Weights of a small GPT-style language model, trained from scratch on English Wikipedia: 3 heads of 64 (1 for keys and values), no biases in attention or MLP.
Each number is 200 + 30 x the weight over its row's rms, rounded and kept within 0 to 999. Layers, rows and columns count from 0. The size before them is the row's rms in percent of the matrix's.

# gate: layer 3 MLP gate, 768x192, rms 0.184, rows 675-691, columns 64-127
# up: layer 3 MLP up, 768x192, rms 0.186, rows 675-690, columns 64-127
# down: layer 3 MLP down (transposed), 768x192, rms 0.169, rows 675-690, columns 64-127
gate675,109,195,140,206,181,199,177,182,162,206,121,240,190,203,208,210,157,225,190,164,222,192,207,208,177,193,193,167,224,183,217,232,201,249,270,198,207,191,193,213,192,201,141,205,156,190,231,176,222,203,164,232,141,242,156,242,256,209,255,160,156,188,229,129,217
up675,108,203,190,184,171,204,267,206,161,245,197,243,194,205,173,177,209,173,208,239,179,216,149,208,272,150,200,189,141,210,172,228,218,210,199,180,228,203,219,256,191,231,249,170,195,169,243,204,194,218,226,185,202,179,236,205,205,156,235,215,242,152,214,194,155
down675,104,193,245,183,239,162,161,238,252,216,238,164,155,177,218,199,183,216,158,258,183,187,189,191,220,219,228,183,160,176,191,239,214,226,143,192,161,186,185,248,228,124,207,185,240,198,217,161,227,185,191,169,210,189,190,208,188,167,145,249,169,200,228,190,203
gate676,096,187,171,160,233,241,215,254,165,175,165,186,191,219,215,150,220,237,238,197,199,216,138,184,198,175,152,235,197,181,191,190,141,238,199,208,248,216,223,174,197,221,237,171,215,194,178,201,185,204,169,173,193,180,263,204,227,162,220,211,189,235,191,197,193
up676,095,174,220,186,175,156,216,233,147,245,214,203,234,217,164,160,226,222,170,184,219,180,250,174,244,214,194,259,197,192,160,245,194,198,204,184,231,184,186,176,202,196,137,196,193,256,231,172,174,245,215,199,187,157,185,238,225,227,200,238,199,155,217,164,230
down676,102,204,219,157,171,192,205,192,174,211,218,172,212,226,217,172,233,223,160,171,202,199,224,192,205,220,240,241,211,143,216,181,192,206,233,234,149,151,207,176,209,186,141,219,174,235,242,209,213,177,183,138,222,151,120,199,116,189,244,189,200,190,154,178,213
gate677,103,207,242,197,177,164,195,177,192,155,224,154,213,169,182,211,167,230,202,211,248,209,159,209,168,221,268,223,205,202,159,240,225,219,166,202,152,155,172,208,214,212,230,246,204,184,192,206,221,249,193,173,188,173,166,286,269,193,210,140,228,222,239,207,202
up677,096,241,125,233,213,182,205,231,202,172,189,189,138,201,238,257,211,208,171,216,202,208,231,212,247,193,190,253,179,207,233,197,190,163,213,211,192,276,193,185,240,194,184,230,186,209,226,229,218,148,191,181,219,186,210,166,132,130,231,212,220,228,142,248,201
down677,109,180,163,226,212,150,162,182,180,174,137,194,202,208,219,203,248,161,191,194,265,211,244,190,203,216,166,209,208,159,194,129,203,204,243,225,165,248,232,176,202,157,180,181,186,186,189,236,241,159,214,228,217,204,208,215,222,169,217,185,232,241,190,227,225
gate678,098,205,186,213,162,233,211,199,187,182,238,199,210,238,212,211,220,243,211,227,233,194,199,238,170,210,279,169,268,207,183,172,137,209,192,229,206,200,178,200,236,142,195,213,185,241,197,184,213,176,234,232,200,188,187,217,190,204,236,209,216,203,190,240,169
up678,099,208,192,234,235,218,181,181,190,198,185,221,244,196,195,236,190,230,158,219,168,230,188,180,185,183,211,161,171,215,226,130,277,214,198,215,183,150,187,223,162,177,218,220,206,190,189,227,185,189,257,219,162,172,144,230,226,164,211,281,247,194,208,191,197
down678,105,208,214,228,258,171,178,160,196,184,190,176,176,216,193,188,232,211,221,146,129,230,186,180,137,158,170,230,185,280,203,152,220,212,242,268,210,165,201,266,204,187,188,206,153,182,179,171,200,200,270,173,207,186,178,179,201,181,214,155,266,188,210,218,198
gate679,099,192,194,193,157,189,173,175,195,160,183,223,266,215,211,236,181,228,230,252,168,208,163,206,259,208,217,206,171,144,182,186,196,187,190,234,159,223,208,210,242,232,209,168,225,178,167,169,173,154,215,191,240,263,250,168,236,211,232,222,195,211,194,267,190
up679,100,166,138,186,231,256,178,198,169,204,171,224,196,199,203,184,142,197,240,175,186,185,210,224,194,219,229,162,222,256,212,224,208,211,211,183,183,192,186,211,195,245,216,225,189,253,252,237,278,230,210,247,243,183,215,182,170,156,185,216,132,247,212,206,252
down679,102,221,191,171,235,200,205,248,193,183,244,228,239,149,214,158,204,213,258,168,233,212,209,167,151,238,196,185,203,254,161,174,233,189,191,153,181,230,190,208,175,182,177,215,229,216,222,185,171,200,244,202,212,142,193,146,244,193,224,167,163,141,219,226,179
gate680,093,193,190,204,197,222,187,238,193,151,182,176,222,177,185,190,150,216,196,186,195,218,269,163,201,210,178,161,193,187,192,240,227,220,149,165,196,220,203,189,207,175,184,205,160,247,199,191,151,182,179,226,170,211,155,264,223,187,209,183,201,244,208,239,176
up680,105,174,256,190,226,188,204,139,215,231,200,232,195,150,189,167,255,190,215,202,245,236,153,175,240,185,259,157,183,224,217,162,192,198,194,232,210,215,225,177,197,222,205,193,185,256,178,247,187,189,190,172,185,223,196,166,168,210,161,185,184,149,237,184,182
down680,113,203,250,196,213,214,213,123,235,233,232,247,190,185,205,193,197,228,228,187,274,174,210,211,219,197,196,205,170,183,184,172,215,253,182,288,250,162,172,169,218,230,165,149,164,258,192,241,170,150,190,206,173,179,226,181,200,240,169,223,229,199,223,168,196
gate681,101,196,166,95,156,160,192,226,205,209,184,241,187,186,207,204,250,180,188,195,143,229,218,207,221,217,181,201,217,163,201,245,291,199,166,230,117,180,194,137,193,212,172,207,216,177,209,194,220,190,208,196,239,179,255,211,246,175,212,143,153,190,214,190,229
up681,100,202,182,176,201,180,208,179,170,255,245,195,230,186,207,252,241,218,224,190,207,222,175,125,197,194,235,199,176,220,225,204,166,203,187,276,197,207,133,187,213,172,163,188,146,222,243,160,229,159,199,199,198,144,214,191,255,193,213,239,240,181,234,162,258
down681,103,246,248,187,162,165,176,222,267,201,225,176,215,136,182,164,217,173,203,201,150,197,184,174,187,214,187,252,170,167,209,213,218,210,190,208,194,155,232,225,179,219,193,166,164,246,188,208,216,184,222,210,163,250,167,210,207,202,161,195,164,242,203,166,222
gate682,108,197,225,179,187,188,173,281,226,251,214,174,168,194,228,195,248,232,166,192,244,192,217,204,157,166,226,218,234,142,157,204,222,207,135,207,240,162,166,250,180,225,212,254,223,166,169,211,223,247,201,188,229,170,186,194,206,240,243,185,223,197,222,234,149
up682,106,242,201,218,210,201,206,170,213,181,154,172,174,197,255,189,192,182,185,154,213,168,188,209,158,219,231,221,242,199,212,223,170,282,218,251,207,213,193,179,217,151,183,224,255,192,130,195,171,170,237,211,196,195,238,165,207,236,146,182,221,191,200,183,219
down682,098,229,204,215,227,179,199,182,130,191,188,207,199,173,195,170,152,227,224,167,236,190,199,192,186,260,187,242,187,227,223,186,227,254,198,259,177,141,202,196,209,200,192,167,187,191,185,210,204,144,180,256,187,227,198,216,184,158,219,181,201,180,187,177,162
gate683,111,175,246,189,189,231,211,236,196,215,205,226,187,160,183,153,172,220,161,145,204,190,180,140,168,158,150,229,183,203,169,220,207,243,204,196,273,212,213,116,190,177,216,219,176,227,199,159,181,235,230,207,230,189,192,217,179,201,174,171,196,225,223,187,263
up683,110,196,211,213,195,221,180,216,174,193,149,183,216,203,138,242,236,217,153,213,159,178,212,222,239,205,212,236,182,214,200,183,241,162,217,212,176,197,190,240,258,203,247,185,208,176,205,240,196,168,189,195,203,169,160,186,195,190,208,146,248,219,208,259,174
down683,109,207,173,166,165,181,198,174,183,214,189,163,188,186,189,251,198,204,216,219,170,197,224,224,163,194,189,163,256,234,212,158,193,233,176,171,182,169,222,236,269,174,188,197,236,165,207,208,208,250,195,208,159,253,131,211,246,168,224,284,206,206,195,250,155
gate684,107,218,119,238,171,224,108,180,173,173,166,186,209,170,192,229,230,239,164,165,261,206,195,205,205,183,211,195,189,173,236,182,221,188,209,134,164,229,260,252,220,125,194,209,233,166,126,181,220,267,201,173,176,171,206,200,201,164,183,213,235,195,209,225,187
up684,100,153,188,231,213,219,215,190,245,192,213,216,133,150,222,143,185,189,170,212,189,195,192,194,138,193,228,223,158,209,188,205,194,227,170,198,215,209,203,202,186,184,187,236,210,211,261,192,167,212,181,198,249,170,186,159,136,204,179,169,233,225,178,248,149
down684,101,249,186,210,220,132,134,173,192,183,183,191,216,216,222,224,216,213,227,203,219,175,197,197,182,212,220,171,147,186,177,223,291,216,237,191,109,173,238,223,228,199,171,200,201,198,183,234,232,231,181,187,184,254,219,158,204,220,142,219,178,201,184,180,192
gate685,096,207,247,197,170,242,188,199,187,186,191,194,184,244,258,155,193,207,176,203,195,173,197,234,193,221,198,225,190,185,224,273,186,226,173,137,198,197,226,172,193,179,158,244,206,123,214,183,241,152,194,196,248,212,162,238,199,198,178,195,189,237,224,165,203
up685,102,126,175,211,238,167,192,224,256,193,168,174,184,169,207,242,211,232,172,209,210,218,177,237,180,253,170,179,203,190,144,230,195,252,222,219,213,261,173,165,190,213,219,245,198,224,222,221,177,214,199,160,143,152,207,176,222,225,219,197,152,193,209,158,157
down685,109,195,199,219,248,244,235,191,272,168,172,214,213,216,129,222,251,225,249,193,227,230,211,205,215,218,194,208,192,240,199,229,198,184,185,191,172,182,194,170,192,203,234,243,210,144,144,152,170,215,240,236,216,233,177,205,172,230,190,195,197,194,191,185,181
gate686,093,241,235,230,144,230,163,232,169,173,179,200,175,248,184,204,170,209,225,190,181,251,247,183,226,219,214,201,179,226,251,207,223,119,244,187,188,193,149,252,181,243,165,185,202,175,179,204,248,274,167,201,210,209,254,227,229,156,179,193,230,208,219,222,222
up686,095,154,212,229,164,216,220,174,212,225,181,112,216,154,241,180,171,186,273,218,171,170,183,213,190,156,215,187,191,170,259,226,163,169,206,229,178,243,203,236,193,242,196,224,202,167,214,189,202,238,200,198,207,250,216,183,188,221,164,205,215,207,222,202,192
down686,093,192,252,220,210,203,216,182,176,152,201,175,175,198,210,214,213,244,148,183,129,159,143,193,217,194,102,196,238,204,230,210,151,180,178,200,208,176,181,184,200,221,247,224,191,213,212,233,158,209,261,217,228,183,207,227,197,179,130,222,201,205,231,202,221
gate687,099,170,217,175,162,217,225,193,205,185,175,195,233,158,223,240,203,215,204,222,247,200,230,259,156,200,231,230,197,200,235,198,132,180,161,248,257,202,197,183,186,203,217,157,215,204,197,181,241,174,195,156,229,167,242,207,166,210,239,188,244,212,231,191,183
up687,107,202,203,195,219,203,204,174,204,259,127,225,194,133,199,192,154,213,159,180,196,141,196,225,162,213,163,200,124,225,241,225,231,171,228,163,220,228,177,190,197,246,189,144,233,218,192,131,219,256,219,161,148,204,198,255,161,190,204,183,161,192,117,134,180
down687,106,204,194,184,210,172,232,229,164,234,206,227,280,182,142,221,204,252,189,227,217,200,230,170,224,199,188,178,141,184,171,160,242,162,203,233,156,208,196,233,158,205,156,198,263,211,180,156,164,175,224,192,226,214,192,187,198,197,155,219,235,178,183,125,189
gate688,096,243,208,239,185,200,258,235,158,185,198,236,159,203,209,186,200,199,193,181,207,202,147,204,235,210,172,188,181,239,229,200,206,182,206,220,150,152,192,239,198,227,163,237,235,204,204,177,212,176,172,216,218,168,242,192,182,246,210,201,243,207,218,207,219
up688,102,206,168,186,225,214,203,189,235,198,217,187,178,201,227,191,219,199,257,256,165,204,278,209,186,196,185,182,242,162,184,187,208,177,179,202,189,177,196,119,178,166,190,208,155,222,238,183,182,206,173,187,225,240,229,233,258,174,166,255,93,211,194,187,175
down688,091,217,219,216,172,237,176,242,173,143,202,173,239,210,226,176,287,159,231,216,225,146,215,230,257,175,203,237,142,199,209,166,121,214,224,170,147,217,203,194,203,234,171,205,184,175,145,192,236,240,231,224,210,154,168,205,208,190,212,198,194,252,203,206,194
gate689,095,235,174,246,168,223,164,250,270,156,198,167,225,129,186,189,252,225,199,188,250,205,225,200,201,165,166,211,235,180,171,160,209,225,210,210,205,170,170,201,183,179,215,188,235,189,156,202,194,224,244,205,230,194,203,177,255,189,205,151,175,197,138,259,196
up689,096,241,226,198,239,243,182,205,142,197,220,228,191,215,234,234,186,219,207,147,209,189,212,202,177,268,192,235,205,235,220,178,237,267,215,190,221,152,258,183,191,169,227,203,220,220,197,201,163,167,198,181,208,199,253,232,186,242,208,179,246,239,153,206,202
down689,103,215,233,156,188,229,163,147,168,188,197,219,161,179,194,209,221,180,180,223,219,237,226,248,186,236,202,230,196,287,227,240,252,173,198,222,211,188,173,173,142,198,170,146,156,219,162,194,165,215,203,199,193,157,178,216,165,189,202,231,196,207,214,172,210
gate690,102,195,217,164,276,207,162,199,211,211,237,206,168,209,229,203,201,220,219,241,153,199,182,217,238,187,175,179,213,174,134,126,227,247,147,196,213,173,200,234,190,173,220,237,189,183,204,151,184,226,150,181,203,229,160,248,205,176,246,213,184,197,162,153,241
up690,101,194,192,201,197,179,219,193,235,149,188,263,206,228,192,271,146,241,193,172,190,173,227,206,240,205,171,212,172,214,152,272,194,192,225,184,240,183,186,179,197,177,197,202,213,200,213,196,184,195,177,208,236,129,192,199,178,231,163,142,169,178,208,157,228
down690,101,173,196,191,182,188,188,172,177,187,187,221,222,203,246,233,159,184,230,211,221,266,202,207,244,126,194,202,159,120,185,214,181,199,225,245,187,257,192,236,168,206,247,213,202,166,181,228,186,202,223,205,218,200,181,154,267,227,219,225,182,180,231,214,175
gate691,088,193,109,159,188,181,181,243,129,221,218,173,220,177,221,191,238,193,185,173,217,178,220,186,215,197,190,217,205,239,193,199,164,226,235,169,240,186,155,212,198,194,210,224,255,175,207,219,161,205,175,238,222,194,200,227,246,198,197,233,204,230,205,257,169